{
  "n_layer": 12,
  "d_model": 128,
  "n_head": 2,
  "n_kv_head": 2,
  "head_dim": 64,
  "d_mlp": 512,
  "vocab_size": 4096,
  "activation": "squared_leaky_relu",
  "norm": "rmsnorm",
  "norm_place": "pre",
  "norm_eps": 1e-05,
  "positions": "rope",
  "rope_base": 30100.0,
  "rope_fraction": 1.0,
  "qk_norm": true,
  "attn_scale": 0.128,
  "bias": "none",
  "tie_embeddings": "early",
  "parallel_block": false,
  "extras": ["some layers without attention", "local attention windows", "shifted keys", "gated attention", "value embeddings", "hashed n-gram embeddings", "a smear gate", "an embedding shortcut", "learned residual scales", "skips across layers", "LayerScale"],
  "init": "uniform",
  "init_std_qkv": 0.017,
  "init_std_o": 0.017,
  "init_std_up": 0.017,
  "init_std_down": 0.0,
  "optimizer": "cautious_adamw",
  "lr": 0.00144,
  "beta1": 0.9,
  "beta2": 0.99,
  "weight_decay": 0.11,
  "lr_head": 0.00731,
  "warmup_steps": 391,
  "schedule": "wsd",
  "decay_fraction": 0.821,
  "decay_shape": "sqrt",
  "final_lr_fraction": 0.0,
  "batch_tokens": [8192, 16384, 32768, 65536],
  "seq_len": 2048,
  "doc_mask": true,
  "train_tokens": 143400000,
  "steps": 5245,
  "dataset": "wikipedia_en"
}
Each number is 128 + 32 x the weight over its row's rms, rounded and kept within 0 to 255. Layers, rows and columns count from 0. Numbers have three digits each. The size before them is the row's rms in percent of the matrix's.

# layer 8 attention key, 128x128, rms 0.0553, rows 54-63, columns 0-127
089:135120129255116092140123134139128194111101154139115109100068083147111129145150122139111208123138136127172143148125114106104117105115117147138144136125154137179154179152119117141131165133197119126174125116164192121165139142115095103081119082144161153130218129150164100108117143164141097131084137110164076103144107066155188218147108099135165090136086142110112112104145084108183126107179
098:157154078224111103145107145089119132154066181127089153150105105121091150182114079120131162189051161117186131117126125094169142088122144168159150160108127136174182165109117104151142086110126113126070111058127136126070097161146146120114157142124168138142156155133167100110101069123133116140074148149095091103152097060108157170173121096140142147136133155112061108110147095145150185084122
089:104105156145169070158197148180085119124127192150145109145149115096113089093135108146119179105155114181220142152134197121093095145100108122100116165083191054120150129120166133117136091108180146140172093115169126146134139071135132111130135020139202111141172108112135115096090121129148128127088126155175110151144134163135179135139142147142072102153146086143169154127083132131156114121166
098:092183099148082075124093178066164155182089064150076169139102087146193133142133099057166112118101122145053091116175069151116167084131152144156118157157099142133128129166095120072142142138106134135133153165098073121109112130071144130118113155126092086210108128140155152105122108120122114131137149084094151125154130096105074169104110123102157196158104134121136116130184118126157188165141
116:122148126060152171096105190170094054142102102117086185141115116157136089133120153149177075154135131109128091097080110129106141070125118226172145145130132116134118085109087152084139094158069137131040123115081169147175157148136125105146125127135125123095094110148181183128121147068078162182121123143081103059118158128120143083120152150104152162127096117094157135113169108143140141099087
104:129119144124159055131166069194152114064140144140119107120147144098115068062136166148134093101138167162110116148182149091087068133175150074128132124057144090094126113155095099102117154087093148126191100136147097079134125117151130093140089133113093095108121134132100113128128151114091128099207114165122087126102069159146136049082154158134072131106116154146133102167067112099165078133155
095:177122120163141177074117118072151140134107123122109150146072158164117124179115161170145173170078181061142133174092123098176126111155140132157123110156174149174148144088108136152120113130088127078048108080054143137122113167148158141092151130074150112088149145105113055123139072187116110159077126136074079105097117124113160119193142110164147127120177136134105148121159109116140174084086
109:122149083174117103164121067095164160156101116143146112111083144188166161118094106094130145153092119147103102134170073096142145080108172083159173129127104164149107173154158110128159131093137127157182149148146123116059179166127117143101140221092075138144089151137090175122087082077093095110212128129149146134143097117155115125099123143143154154157096203091084066095133093136152114110152
102:132108116161096171083124139041165113185141135106112170139121172122097157122112108106118122142079137085083121159130117123162161111170114124108117119198084198136119131118151159176069146186122124109124141140064092169167089100134111136076149120121075153123127130125151126129140073120138179160078169129058113128147153080102084173157107114140143123055139183130131143108192147183119182108075
095:120144077132094137149176163057185081188131121173109136115100114154081126069110103076137114137050137142075108128129141041117134152130116083099119126125099145127148114134152089154099117156121126099164188190121108154158127100125156117145114089110164135132109100123128089159196038152137188141102163111122107180190122110080163159118130118147127147118189146166196134118122129157131174129093
# layer 8 attention query, 128x128, rms 0.0569, rows 55-63, columns 0-127
100:147127153088146199165114152133114153141141170134119099131035108127145131067115151119147162071146087096160110127111102176117166090083125176129117107168168171162096102152134145114134115112108110023175143140174173139100125110080195120134128125082074142142139114099130140134084144154168131169142151110116124112155131096093129183069142160132194129109168190172162119105187099145111146076139
071:098147184204159123090179097132145126124073096159125121125168159126110106171166123175136117151149116117090159135066160117116133090139179149109187169077075077122141108081152119122186063090123110151111086092130096179129111127160053090104131138144165158155139119152105133081113123049090144140107138113095133162088103160160080097105131072107145119116111079150112101109087129116145062137080
090:202121170144139151121102178102100157119157076195136150157054160084129100078133174154080196094163130104067108165136132116118116144132081128168143166113103175119110172148094150146086141089133063111109174159106174119116117156092149144173113106136040129146141137101128112131141161155104110137184150139109147104141125156129144178082138170116135133135098112081118136188128093056070128167115
124:102125174079158156156102156164093141175108137075124126147126140111162168168123221097121173129132094119149110148052137125160112124102125137089136192081181127095103131137136111152202119171139084076116120160195134190111125121126111171081155108126103065144146091097142148168116119179145094101130126086169066161153125140140138150209182101178137120124088140141144150154162123094123108116083
092:114119153165097077103181139143168117112076153157138101076159129184143101137104096149103125098199138158102124124151169135084095143121149104076100161146079114142170120120126137125112062112108121142131085085110128153108121108171060109092141080145142106179179207137115135113104130064071153121150122148161162121138095140157169068160101053095109109142129094168105151134077169083125116208139
100:126126047060119156168110120114101140142150151094122124140088105160111134079128161054171131101120118099159081128128115148149166145107116150114091123173177145127099089166093172146101141168126185098193110159177127142132114119091197134159130093097048159083107106116160145133146107183166125128100106131118122137145154086055132142113111145145141101093131167135175128104233104167130194106137
098:147119142138144144146134103134169123108174133164163133122077071137190108077091085069109137055195138119114099091222125175099126157146112106149103114185143203199154147130123135127061160108100148122163107100066130109130129139085157127115128134093111100125113150104143152150146149115096153102183158128165157119117096116102210147081122134137184129155160161099123097138126146113134176097201
080:170137077084135165150113132120110114127182091113131105195121128071142128109156130134149173083107131142199132132142076101126163127132112125121120068128163129126123123121126176104122177105108170109145162134176133113079135149103225130179136153123102187105101082106117113159109100157192142143090095118143144090176190115062115191089140202157141106068157150104161122121145090183127177116156
086:122128079148097115121138127112154162111173012181140134161133149064146166088164149139080161117131141127084138102146122126091164098151071165132106129169110143141124110099099166075091140106064114141132111110128133112126126176106120165115146105106123172171168122181085183109124167108105112162127072135115190099140142170123158148105128081105147123138120096087070094121170160211136082104198
# layer 8 attention value, 128x128, rms 0.07, rows 0-44, columns 0-127
090:098094109131139109179112119117123049121115069140090124155179115164175119163143165147076083076074147160134133118057225147122111168090135122123108192114114118080166176112186126140115084150150170130139149132139112168128123141156076138153131077138149139141132066156110143084172099151165141088143104157189151116082161148086107170170135144151143131125071145122129148161167164142058137131128
096:129144128116152110142163109124181164115196119145180112068156123083132153117147093151206157183138101111108113091112124186114135142096155179120154073069135125142118124157161101117203125080161139196063104130114134128154115105125136141126091097089138147142086106112099111119136201110114152114040113148097107134145121115069169138096117144057108116121213103163139117092150067111109143102111
104:086121150128047121094143111103038150112096097098126109090146090124157084051138122147089083083107137083091139078131140047147148135158137133160138102125098147115149100114058106058088080126172106137114171142093103107161088095160166132101105088136116125143093152103092143143128135125144199166177104071158120113102181137136114196098109107128141128127099119120094116124123046127127162150137
089:144134113100189064149131148121181124142176171164126145126160104057123181147115115119124188212136067088100105112126136144111128126149122129143180180085146175110098117158134113118150042123114127126080104163126162141104082096192136126113155109141119136135135125154119119131108124129159158173118128133040116173141061107115109133123145159100139168155136076078147132105110111080059074105061
097:076137125123104151118136126118147100126155108128104132090058118124112166092097146119099134199146119096077133156150079134166153108163121151201151102119105207148091088161085099135211118145090070095096152130107124122126074120105126129138126136129104117125210160135123091152174155124158166133192114082068142091140091120222090083125124194109125134187104110113115129114110111087120168158124
088:163093154153158108151116122126108080129072154151157139176109129141166106174133150138123106179020162109157132125120158151105114151113134140160105150115120061059169156119158083123068106112173178153084150150130138158137170126169134130141112129157178140126081045112136155107123075132187128112127126131158093128089184107076168197161130120171159106104122146166120135147147137135079117093048
101:122126184116078115128130143105090154113164184144137125087133114091142126059104177152096125121132115097128130083153125056171145124147128101143164091051131212095127107114109141077062069139084131076098152150059104078191121102141149135096114102123087127154086158090112147151164170087117168170128126075072128140130124171122141122091131171105191145118162135082131128149134090087131169116105
101:074134163145104145131123139132122061127067124090090137127158073148170144149155130126137117082107196104104118063110208136170125119124145157162117121165082193163182164057106124098138068153179192172119155146112058071167147161135112139167118162141210125167157145156126149111141102123151163085148123135130151148119162126117090143151128075174167129130089151140112127176131124137116153086140
119:156125055127164076139117148136124117153038160157122146125167134145169075159130102098135150100105127145167119109107174085107114152087124116123123192180092084162157138065108184167081112121129093160128104159146152153079165158158107162120114104174147114125086083136144150119089064122139102135170127099173122176140151163046140192134149080171112131081115130131145132155122136175085063097138
094:079148152145111155095106126131089133113055175151093119117155135186193084163124151132149126111104194161160126065050205176156131142069144144102166155133050128092109125091159153072093057158149193128125121098151093131134142133126094110147136113164158157099124120128134159092092056103113115077102165119120173144090146165129098112156137098154184097124111117105153126136122105154086116113109
087:121110107106121134131116107105135147186129034135152141144081151163116187212129124103150096217153087164138133180118116184132139172157111121136103136207131144157151103103096114116173089131147088123138152118152182181061119117160117119098141129139110096123200145140158127131162083143173067050129088164120121108117086132154143098184124135134061142162101153157118135120137169114151161119159
075:147123108130109115131121105131086122126101062094146117143165103170186139187149157145225120167063193088137150079082206181195131110142125143131161125186110167135162138096131170112162027119122150120075143178151118128144154092175117139169125162133106127133155110158099143095180107108164154035107123120131145091104158119070109135137123104137122102131119105115107134129169120116119123107113
093:100127121140091164102107099133110121138066078062101116170155120182162116207162128112118108088132150124118145097099128113186126085126124141139124176232083074155143133057077134087106100123155161167099125138144099189108160189150107134170117127155174133133158114149154154094089097128138100084104111135197168133105155133152146145138104079166103119129059126138110134115120145147182087086174
080:125162124142084198067168134141162133155128130121162142121166145134103099142065138117179130144145125255096127099121074181128125120109154136110129084109140155130152093049135147126103116074134128232149156086151139111145121126100171106081131088142092119111095099119086145114073109131103143116116138136160084177160107145087108171143148045192136101092135090132137127121124103120118136113125
089:056115106117165115089130114129109189116173135124145149123042173083101129113096068127169127206039087116103104170119093172146124158119134153113151133099132072125162150199167091127084114109125064119135157135145173122127130061113118115148117148128140137154113165169146128137164100165161154149083156057088152147098088136188091113109162124143106131095168160126145113080141133122143090100086
101:111142069153129149111125177178118126119095081167108140090114088161108131109119131167116162068057148049104093140106156121211125179122108158176093142191085129103152160167135131198179144108116079076122144127158130110094162132121113113089126147128145116129161146140162121151147055146122129127198164127104131081088118107144099136147132082186070118122074146144129140154141162164117079110066
104:169108158143087129130121164132068165100113154095144147084120109128138108060114158135115096101087174160083152065174117032161133109170144132125123123121077191109157152108056159098048113126099143072118131195097120091161173136144171136113118145125099116161078145090125152172139129136104166131126157097119126157151171139111094161102119077156151125052139165082114149112158080116170148107127
080:104145146131141107138133163107157139123218129154149121117099144090152130100105141155173143097111185141117108104129173142128135125149135137113146108054150149099065192118210076107076085150103098122146168113158112093169124024139120112080129126120119128143129105124078171112190166140075170110190136104098141115148092195116081115150153150093158132111152122131115114120162155075131176142051
104:096127188122073210063127108117084100090074064105077124128112071156127118126171162163151106090111171101086108080101172131204129161101118159146105151154101123094143160078121109065108081145133157096065187150148104112189121134141152119170105176152120148116114115105114158131126116125121123134092141126137136094110131135090105190129130088164165104121051140113128145152173106117172154090094
108:146132084143153078176138130165103181124170182157161118157161128104117143120114092090107122124166131179158166151153188156115104176147139114098099168164148020149188149097121152104077135110134139124171090113137134172115177084166069130122162148141172101166141166131117123093123123158104127087100163131151192176127091159154121055132133074144081145116172100125113124124120193152168072132144
094:150110097148170060116131148161134199153130167194211149158159178118119133170095111123147127170098152193158117151120154145107109178116135140094107183137081016104182131131154118150138148105183118130152093123156158163104181092122102132113169133153185120130135092175128135104086097129102116112097194149154160168114168110148144090161143113143069123108167109145117124130138168150129083113080
094:139122040129125138069094126132097167097145113078123142118168128114109078111148116143155115094046153011121108090137194107124116137093147150163159098145123122059099197136115115075064107131120118130152157160164122053155154103154121143117106185117101143129062094144118128142122114139108099144102143136076108103101162112042126171095128130126145144084175170132159131142146118118150143129099
085:133115171101111119113121182113129086141070108141081129091104134150097093124102139136140138093058175129098100078141116057125124114145122154114072089152116220116165161128141158172096126163130087061082175138078121048106132182087173124141124145162129103123156127157133181172144077109114186132188152147163133127148128110104059175151130119148160132114071189138117150177097136143129127128130
094:059123133129120091116129106112147097133165111122118146127150135100122190146168085131095187097089115126169106158116208219159113151136134151136130147128116069120173175127147093149137140121156127144157116124111135124124155120106030139151143167137255116195170143166129145101153170163141128054104153150153193125115133169146108055132125133150123129110136131154113129137120188154122091132115
086:073117132112135180064103150126104135112097094102068132127116141145165156094136139121116098028183131115085133171130181135151110111141121124168128162102093118143038078127046151143093136131139158127157090094133114102141123200112077155154098146127165113145084169099111114111097167157065142121096160120184155162110154145178137065136117075139135119105075113106118131113093129120178178148163
110:109153133123044184081139078112085127110139069133086125092087093147154108074107127134151111061159126114123140162150063111139140121179122105162124063105128156112074090185116098116150166131059088105146178104140118109120085104093170106116091148093066137094110151118112106161118125127121151177192098067112128120084094096188106115105119156126145127140097082120119134108116135110140227141124
097:146138155137050121130134109125143148128130171121089133066107115074106087086122138130121103012132082114097122107158102045135113170152117100119114055081164134154183173156123066091055159133091064093167181099093104096137127130119154097069106114103120133146116147124146147185130126138061092178155113159123125134122109102144124181083111149122159143116128144131150130156087124113137173139142
082:168113115111088100182118127120102180087145137091119132117136077079124088111148125099121081102082127087115119068153125031137144087143157083135118110181160204097146141098057140077071072139121120105063175168091113099157144094177184117109099098148070119129135120124129158152115133101172170162157100146087120148125134132070147213102118136133141136092125140095131130140123089102112126090129
107:098125145098073185077134127086054173127090055095119117154089146151155070068118104131118085104155170119115143110148102064132148156127102104141100153104079102161119154120100148063058148123119128077192172092134097090141097120104175153109105083143087115133057119114122150126110136135151124146143127080196159137119139100141107187114137098148140122086115138135120126139154098108221174139154
095:097113094128179059145100144127138080126177094124097141148187137110178107180129160132166089061071114144104102091093184169123100129084131133100122167148113116062119172078165145119076105152148122136120141170145162141161150111190080128131138110169120105146102085163121180116141095157116169121137122111125128164139134171045121200150157119178138153093119165070109160155157179106094121148081
096:103128101128117131101118151110077130154073135113118138130128138180176169150132106130122111110208119139120145135102202159069114152134117112123113229211124100156159125069086186087100061100190140139158089099156119129129127113177070138133133083163159105161146121141167164087140119137195097078138106171095126132091119144122178183153131060189111136133104140133113129150157144159143112138138
108:148142094129109150182127154135109131122104119139082119100152091134144074063093176132123118019149184110093121094127138032118129143139118130178146110130112199123059088121122146110132130148077093069107131161137132108150101114137183118098108124129033130093091103099134124145148130115079123145237106104093069122144128140111143186129125141104145151153109106083134146123124104096133174147121
084:136135091126069217114126131103091184138105103140118120072091144169166121105106103134119100146156132149058166127138081065148113083147102111119111108171078107102106074165109120140085161087063145137104159086172155152144129167104176119137078103133080134049089153070124103162079095094141096121153136159112087133123159154148166130134138080151172128111099095149150128088118094160172157105184
078:104130119147158081181142134151149119109244150116130135107079160075108178119122120097122130187125065054085082171151100130172122135152128130149154109086144089149141106154162102125120136107083039106087158115123161177113120064159082120098148140136176106150175130158131111134160154146138173134162114087078130120127080151187166099121161166103102121120166088135113127120166187130133105147087
089:149117152129120103176146142139133147114175124153154121101168127051088139130118109166119136116152137055127125133171122087120128158142133127127121070019074198120189146164149103143168136121122111060111173151087103117126150077148171143107121136078108150169119163117103080148155180130111153221121148090094127188125116068129106087103112127110102143110152122119156114105085093059136154092087
071:233129123150090118112126129141100113124127149181114137125183096125075104159153197128180143132073126078134099056109149072147114133147149136088119100146130108111136132114169136151181092111101136104070151178123123095139158134150163110106159182110062136141099111113115142149123098116105102157024124088155112137143122151131127168134114136109120109028099155087153137177151136094125068119066
103:154129219128103133056140133102116191124138202085151131122114159112089126068081139128134092182155151169117139111176067073119137070146156144099160123057115179140128118141110152068054129145141150104126126145093115071178122117130164145108148123130122118136076179085116136154129169110079153154100151067085139138146132130163097111106146128117192134126190140082126125138121074083151147129141
092:152139144097134155078137143142143197141162129077157144134115174119110101098087124125110083117188117113124098190141033112081120113084119140135132127090140077120073129150126147125086217099108049104192140101136140134093092141128147128088124123126078126095036087095127117118079116135053115164105149088147095163119111066100127137133143122123111113091179121152144117094130134143175162176133
091:118112116111102161108129135133073213100135162107125118123089205110134154053152117180138100136097129119142149177141072101153138128129099108087115125078079109112096061137097163075056160111105138120105114106081116120172152208122135124102110066144140134107114139099158131132091181099119138164108157083128193172110149140188163093108108115153161107089127089161124134141068080116171100082118
100:114120137118163075117143163155153112119119172173084117070127098108138105096059153164097116051129165167075094067151123032137129147110132147156174086099123168094125097169166181134118094132155117100088129143077124106161111038120132117131101140135116131094121158147111158156077116108085199160184138066097081140138114149098110141114133122138132156153137105099126146098098096113065099132082
076:124125108128112086173144099137099151101154083166155111128195068091128114083128099131098122106127148118141123094161138075138147144163145100148153090026105152047103120165119139064168126094079101121142150170117133098122109101136158139118118146107091163125114100143072083122065140120111128159134140127172129155115149068090104118071106184061104130127149078082158142077119118044146150105076
102:137123173143102149048141156114094092107080203114102126135120114129145103087102137119111126083086173174130107067156149137152121121131165138127108084136140126113185165111171134131065145167158178125121117124089103068165128112094083141131142177148165116169112175134084172130162182150097168114170175050165147150157155162148059148137151116148207098126126155091084140132161124148127190160129
069:124133176127130145132119126096149084137132098173102095117114127130144137179134154147182152000183114131106114149102121114116123131138117118154159116135158166217090107156177093132181118158083133070138165101129065120132066126091109089107110117100170127147091174162135153129180068116149116138170075135132130115068063143182102157152133125157108098099088092156134098164145163121085151164139
088:080132151082093165090119129085138073123100133106088124107010154174129129112176129125114142174168115127162120143118145214175126187118107130147105111123147143110129118109091121084153112139130108098128155082113145142181090218131095138135103102137138107134182149109144143136150114106143095091143125154140184050127132183121175128112131155157186124141124130160097121148161132121203215149157
081:144132121139116131166135151120124133103135165164084144057076099130138142096126182121112154099073099151164139075146146152181110177125140160181151067184117195098086163139125069141082117171175078133123128161141182107151136135132127136118108154119124128099160130110137167180180150127095140104184146159073078124162150177063101142115150190124181155125132183094149139128111115142059170163082
# layer 8 attention output (transposed), 128x128, rms 0.0581, rows 0-44, columns 0-127
099:134127128147116104129119206147152115104066153194137208159144103090151148122119144056160147140116149129146098161126128090119089136171150153162180114136089117158098126085119149152091107103132129098177133174152092138182147107180214176142142110118092165174109182121166119133113050085130168075144102117111144103136077154124112083159087124102106087117123056137184079152134158102140121123114
096:124137123127155133102198142096098124125088129156175112138108137110098126164171141146112149104132114152122142127109079100124129128091189206123063115177136141163090149082052114125149165076145153102105124170107166080079130158157104105137071118200143111146147208074123150114114173113118104161198129091085197117132116118124151200109120118094117100165106108145156099141112162117118113141211
087:186169037149112162146105155127111150132102178123094105117141078069148190131104149133121183127163139154090182180127094146134093071099081168142127134119125071145116122097156133166153147136097149184087099124112096161140106164128086097092149089130177109155131064143105109161168138087119096094177133084115108098158083122145201216105105124112124163135135103135171146092089119095144141099109
092:091076158092184191163104125057113073102126116122108113133109125097159057104117087157083121106082189127125100122129158141135148109097116104172130131134115100052135080142137139139128037176154130093085150108119097086185108162191081086096138109164101090097170102099131108165134133124117161088095127102111143149096154156137137097120174154152138103119055129138154096106102125079067094107115
107:145122055134094174188072102158069128174075143071115066119152089161142110100108165101121148148110190080156129046146181118147112172172146131119125152149150165141126088174171120086133083153138124108100138108138078128150091156088067148145138148144128124125123148126085172135136178148098104136172125147161157113115204162185122137110140131078128174139124103120059139102142119151073153155157
102:152058111151150105143141162102124148082177098145131132131171092126150207147089084098113197150103049154050138137061105098101109126101164152108145127139124111208142115108115155141098150165132178160091093138117154148146088141148122152110130146129052085149063141123114093136097153101110118102157087101131133187106107166123120120155084109133105143067190103064174138149094161121122154133145
103:117103138214167198124098173133101124104092120139165131200113117119168096099131199110093182145161163107167170110101204135118107113171087148136175128171134128136106132163132123185139096141096118094056148142155127190122116158124079154156107169147094161114127094128163085153109124172154127077197182101152155170106106109183146092157125123120078101150119107134127186107148133113116150090129
114:179105120144110133178164158177129164172118123167090123112145145089153111189126103109103165133068159113153178069120101175136155125160137102123139155153137099164114112070167151140147131117180112131118105110138102133184111146151131171075104121150104072162123130190119088159082099112075093068117120177093150129090131125185105160098126134196090137146147168105121147088044109169206107093139
084:156095159111176113107105187123103117088115099134192126119147087122115172129081124125169163170059145161125147108179135161133144163144195103105115110138142075077138126165080065128106186146167163146120174159078074109115108085174138200111132152157089080062072103081097088165106115136130131104150118156139134157113091156102112168089099189077118100155165137144153100120176130132115118117137
113:151154171157124105087098157125132118086096127175116156133147099138075140116133099143147164172143157130153104114129125092146173156073133170141192154158102124100202146183105168176095082156123104189126076189116057138104137130130174168168151120049097164137118147101146131112094069165129115108139176116143135161148129129168153074149082060138109078128156134123088111146201176164136131135136
095:106133196119128102119095117113137144176142179108142092161185127125159094114132165128155200150092101130163166135112204082123094136177134054091082141125129135159128099105167082108096117119094119134150208095213135079107159152116091165158089156164151120176100115119141107153165156184132148127081127133164121112129149147168112133146141163094083174074134159130122121163128078085172168106079
124:150153137178104155106099133171149188187122151150137103123178137086122109164136158061138161147125105078093115126124109106117096126185131092107106156171135082147193114100197123158115077117145102119158164158139094119101136216142124133122117113133156120208105104142129077150119160155095169116121083146190125104160146148188128154134107149142073107117162152157090155140039134096198135135082
116:163134104156116074118104113151125167155159138130119177137199154107172163167095088072173086167087187182155149149127148127113151098149128135097070122096165090067152140122162135149114177127112094186137135148103113127114123128132106178089169142112179098135114067152066063178088111091062095119089098206123131110152129135129157154094123130137118154127168168117121164137061152135161177132130
112:170153081126115122077135129125158120137122130111167120131092122067092140074175162157096146087209091172098109145172106167070201126082094119097139152148130098134115186105137089103178206093190187133113161139117151116135162135110116087120066110126131096122140158145143088096192178161143137177101102088126101105111144114123155176144112121134132112191126156143152072122142148119130132082193
101:108154162115187125152090132070168123139162154095124076112196138100079097133116083132132136165168079117123081158104195064145130118082136136130104132124121159102170129171141090136084093109158142123170090147085120089082148152157116062164147091071134117084149119111171143110225090162122102167084161100113075168115150107140130146161093093150153197134107115174118121151175085133121127106122
107:197166194079115119137079110147099059142153166152130074101087075164125166140161118109172123123118118094150128094167097113128117109140127132120154164090206120168100129106143142079110152146183143096159087159144148120164185096109096158172134099107099089088076130140137135085172085166134129133170082130110152148153219091108070121137076141165131167151110147143091167129137096192109140117128
083:133125154110168129039158120090157143104132111092102102097121098159148147178107106136144141164119092115177096149056132205089120147091112111079109105144164058163084121153139103169136180161138149076105070135164166133113152153120127114096111119169114092121137060128171120142119122153061137073112185091150142158079136076168086154108124123142167140118161197151123155156084104158169116090104
110:117118122103129129155091157104123094170090145124125153107108110183142129115204137205050136123200097142139130154068182153138126163126112173072098118180118168136144173107072141156158093104110143093135112159114140156107138115146126087131135100115152134132137169080153158056172115110098124164140139073025077133161125157115167170108157088093096112151082137146128078098174140104170129110112
106:149079160189202152123155153130167117105152096153103163133091123146202125155112107070112113098153098149093100181095147136127187102149121144128134153087097109164135164073138138186122150160110142143151094194152150078157133131104119166091154113112102126172134069155128132204117076170036167077106124111120146147123161077110172104145094147142091125138167140099122129100077186119155124095109
082:167068127132133130115071088095121091098197123140141144114124116151116170132146155128121141114110161105167072160154170134142083130123077100127109123147164212122126108169104125153146156118149146082161116084154072082128127126123111135118100102124125132094167124122134161101192076179167180186101074121135093069159204106059155153141137198141132133089085202151067117116128134125137132084122
083:098111139154142060154159141091139110042195131133167112165135097132085142093140121083110138133108097071153101195117100088120140130149132154058103136184154141166154148143094171153103134128141132127107120174143173115104138103117139153171116066118108140144091127033177178115200208155134110141108130098122152134134117108070126164124148113143120081085136134153154120185112114181118107191154
091:082200133132184133106116180147186134146145138143128086093135176056125111168127112095149106124129053141048132170088070107101087112115143127066104180150096138103119123117141148152155097151152095140200119130076142096105092146145126093113115074083136128124122113131155149150183066124073119112128116126127115108158097155134139156205115096118129088117103128124124141137158147039161055110129
091:135214144112162159187178159180120206162107144122132159082092128101138122157132160096185128104168141131189143108106105119144157090142166121156149132096142145159106118121160155129124136112167130091158162156178181153180176152138155183157120131149129127132103145159130033118129118152146054087173116164091123152119126070145111146068146096104137096123128121105147111191100123175069158107178
094:140095150204170107164131183148117095118113151202135159145098105139130145116098143137117115142161165104150120123159149104144071103184147191171078115190129170131128135119094133088143144092129109120147050111143102182118136081194147132151131122150097139085139128112115159071133088128154167146203135157055200081119179134107126123147103102150072179111113119145137138119150190182103112147164
088:116091105132090081149093135151159120121100223117065198176097144165111155147141114123101081133166162145125174163107134152154143110088023115170111086122070159094144081142138119109128170170130127161161107124158125147173159104087116134153163127098105161105172119152099128111136089067107089150122144100152110121141140116100137097066102087210159164103151135147091113081195114122158129119144
093:080135136087086177139091124123085094137095157049107089113130107155142145144112070107143082149157089109072106176146177104182152104143117134085189160109094117138071112097096164107122127152133121122122128129117148101170134075114117116111174088101160139088115121179138181137160115122132114144163142096185076114156184156084180104114101166095148170124086099104124085108210087103148080178091
083:114137147118111154118131116126136157186156121123104171095163153158127134089116158125168153113136159168150121079108113112102136109141157150090131160108186168146083175082168092137164108110170112131132147163117130180163152085152134097103078118134131081095110060096194070110139101158160097122156116164051045111093118144134105129255161129122085123156108112117148116142134113180108086163129
111:129130101114136200134171128114135175180151085121145108149130173115200075143089115120123129112146138131125151127103148096088131051165112083109139119119163100085113138099180131175152117154095087126095139115152133130142089163171110092086183145149179090155131067096140092191103125136127122069054103135156137094118119130143121147078157147093148099198061138157150164122029133111117108085127
084:084143098146195070102169110151149140081135200120076108137091072158202150138104111129141139178108183162150142162125103145144109102159071161162108142129130106121110093105135109194143145205123114144142146134135086114164108166134114148088089120091127154180164126113087118171135137129059088096082133099149161116155118119145192153111177084067120172067159127094140087125130173102143169141128
092:155089131141153088121121156181154089123114113132194147193126098115149118139124168121053140109142145175180118159096147144123076107132106139122113165148128089087076161121148062164146080118143145076194087186106064120140147133190139091077143162145117107133131124073161071129120073131120154090103092091092176168073123111132058079135125102128117118140161116196155129134083109127143105098147
095:137042128101096097176127118145168169076170174148113083138153168117224139137121067133101151146084130169113144145156132138076115100152086146162162169142181057165143106078129101134157155090063168148151163073145062131114147086147149127109105131120135110123149116173109121174142090146188156101105152060130112131131128122149170142154146177122110122093141133145108145122097079104187151090138
096:134130119128075168094110103173102088167108074122166165105076101186194187122189172120134094084095108173147170107085110166133100154105090160140158160069129040126105132133146151106201116092132155079131189182126132157106141110090102159149157173084151120168106136188104151152084156100133092135149095117097102116140176109141113103136154123095126102137123139162097112121138118123155193128087
090:127183149183126125103131139169181160163140105097103124105178097101074157077082131158139112144111109130143076117125068185076131141119139131089133079074079149169170115137135082134098168113142150142153132144124158100104089144075137061111147109099113099181120149196173118121189072157080136114077123095118113173123143121121102051136103093122107186134196134147122124114105120200147100156123
099:138093162121115170169101089095077111125149114125160140143170143177120113159177170090093126127131090090169118118098209129125094116160174108113094157138184121109088185121194097168143098162147156090126171170105161111103128088159145147157111140102136122112114126116109101090163213118157154186103199140105093121134158106097122150100166095178107195113104143164101095190070096104156167124114
100:095171134116171179105120184091115081143108166119105129106127073136103088068134136096166163132141110098197096138154119130110091117131120125125107131157190175152094134099131140101088123112128107167050152152137127113184151116165120135178105078152114120071105080109198210143157148135149135076169135110112105080119093123150149140171102152127122152125049143118176067132144149172064107164162
111:150122135114152123124103118104157135092173166146126177210118151071104091134177185085155140113186118095171146133109137135148212104039056076113140117099142139100113165165168041127121115175141118134079158193147161126118173148131126182160146155089135120083090089129139096100117145147115150145151164115157116146179089106144121099123102161142168069183117142124132155117120095097130122098126
109:061131148155154161115168120121161167062109108090134156148093111147104082091136163140130115137110134147178133106110174175083162173138108161124130126156113129136156073147160137149135073135098133072090114105130120132115073174153085089061052111156157129125187137171144086152095165136099106114127180088174143181043132108184115120119177079136154080148141159122077146107100117142157115074151
101:050185130088174109122182094100126140119141140127149141092078095183109139150117115180148063110110113171122136182142141101140138140172153098102123122131145097119115161112048155065194172140120152104150149079100157133119117109117155115103087127155152179122128140106106159181110180151157134153122192155123128185161123134059180188123217109158125101130111121099156130146196130092104134129142
114:117064152141104115069110134113137134096056109124078204149127087147115121103066105150111134144139147176129095162093133090122137128101136172183138139163142180107133127151087159167104160133140159192128147142120141113138081166111086080183189086138125121135124158085170109145108130122104085089123110125117118127106170159134155104183072080099160134089129083129103080113189178165105152196195
093:121166166082107183111093118119052106101071127083099130107104129162065165138150097124133076135111121132094133213109089145119124166099144205164152130108121045047138148104142143168160117139181164107150160152104113176138111119161135091108141114145117074097087094128121144161119095088111166143104145142114161141082149057075103109126128120141146140099180107123161083084117079160128139085138
107:150160110141168169177162161112103106155109116104138131159078129144077113149154125105130078114151184055162110128134134104148136149170131114100078079136103134139076126137194151132136121206148090122058149148165189152095101137150138200146180078132126111153113111136072158149147197084122116072108121149126182110178121129141096117108137112139121075138131136060143104124079134166103109212111
101:167114093162131184095138117194156133126159104117090117099070116130125147164134155125113138137215097116143098162100138160130123156114114149138170185164051125149133097114142184184163116108141180103140128079147124108173155143137163156121075099090108136162143174188109110117118088124115147108179182100162127101070100069161216137136114110143100126137168080160089138093156144134191113091165
098:094103129073112116115095081121097114142156196153144142153130132196136126123100148086098094197118158156171127111157130126112151147123164159153107135121156141111146138100173091065090071113166139095125181217146107149138147093133068186160102205120113126091103120131063113106101143149169139174158146138109169188145137103121119086149135149109100190070126079084159185138124095100123168128113
096:143080148129124102090168076160124177089113152177074101143119128099164170143100144165132184180170172102117145116092135107165131061079132141154082168175128142155140121151131080176173122184124214106156136108168096134090117161079094175151148192157132106120104182117115090128108168130090133143174120101173183082181119128152124169134101146168107174091117123130081096137128142083133142154123
096:120157135154139173069124199099153124157102067162143126147094113131106104142161169130117179135146075106085122131117126110116119151161146118095110073143093131131146123135072134183148153098024150106060056159154168181097134080137168128143119161112125186160104144128164182122118098115128179129196179115093109130091120117105160112151070104066078101136143142119128174159139130153163113110171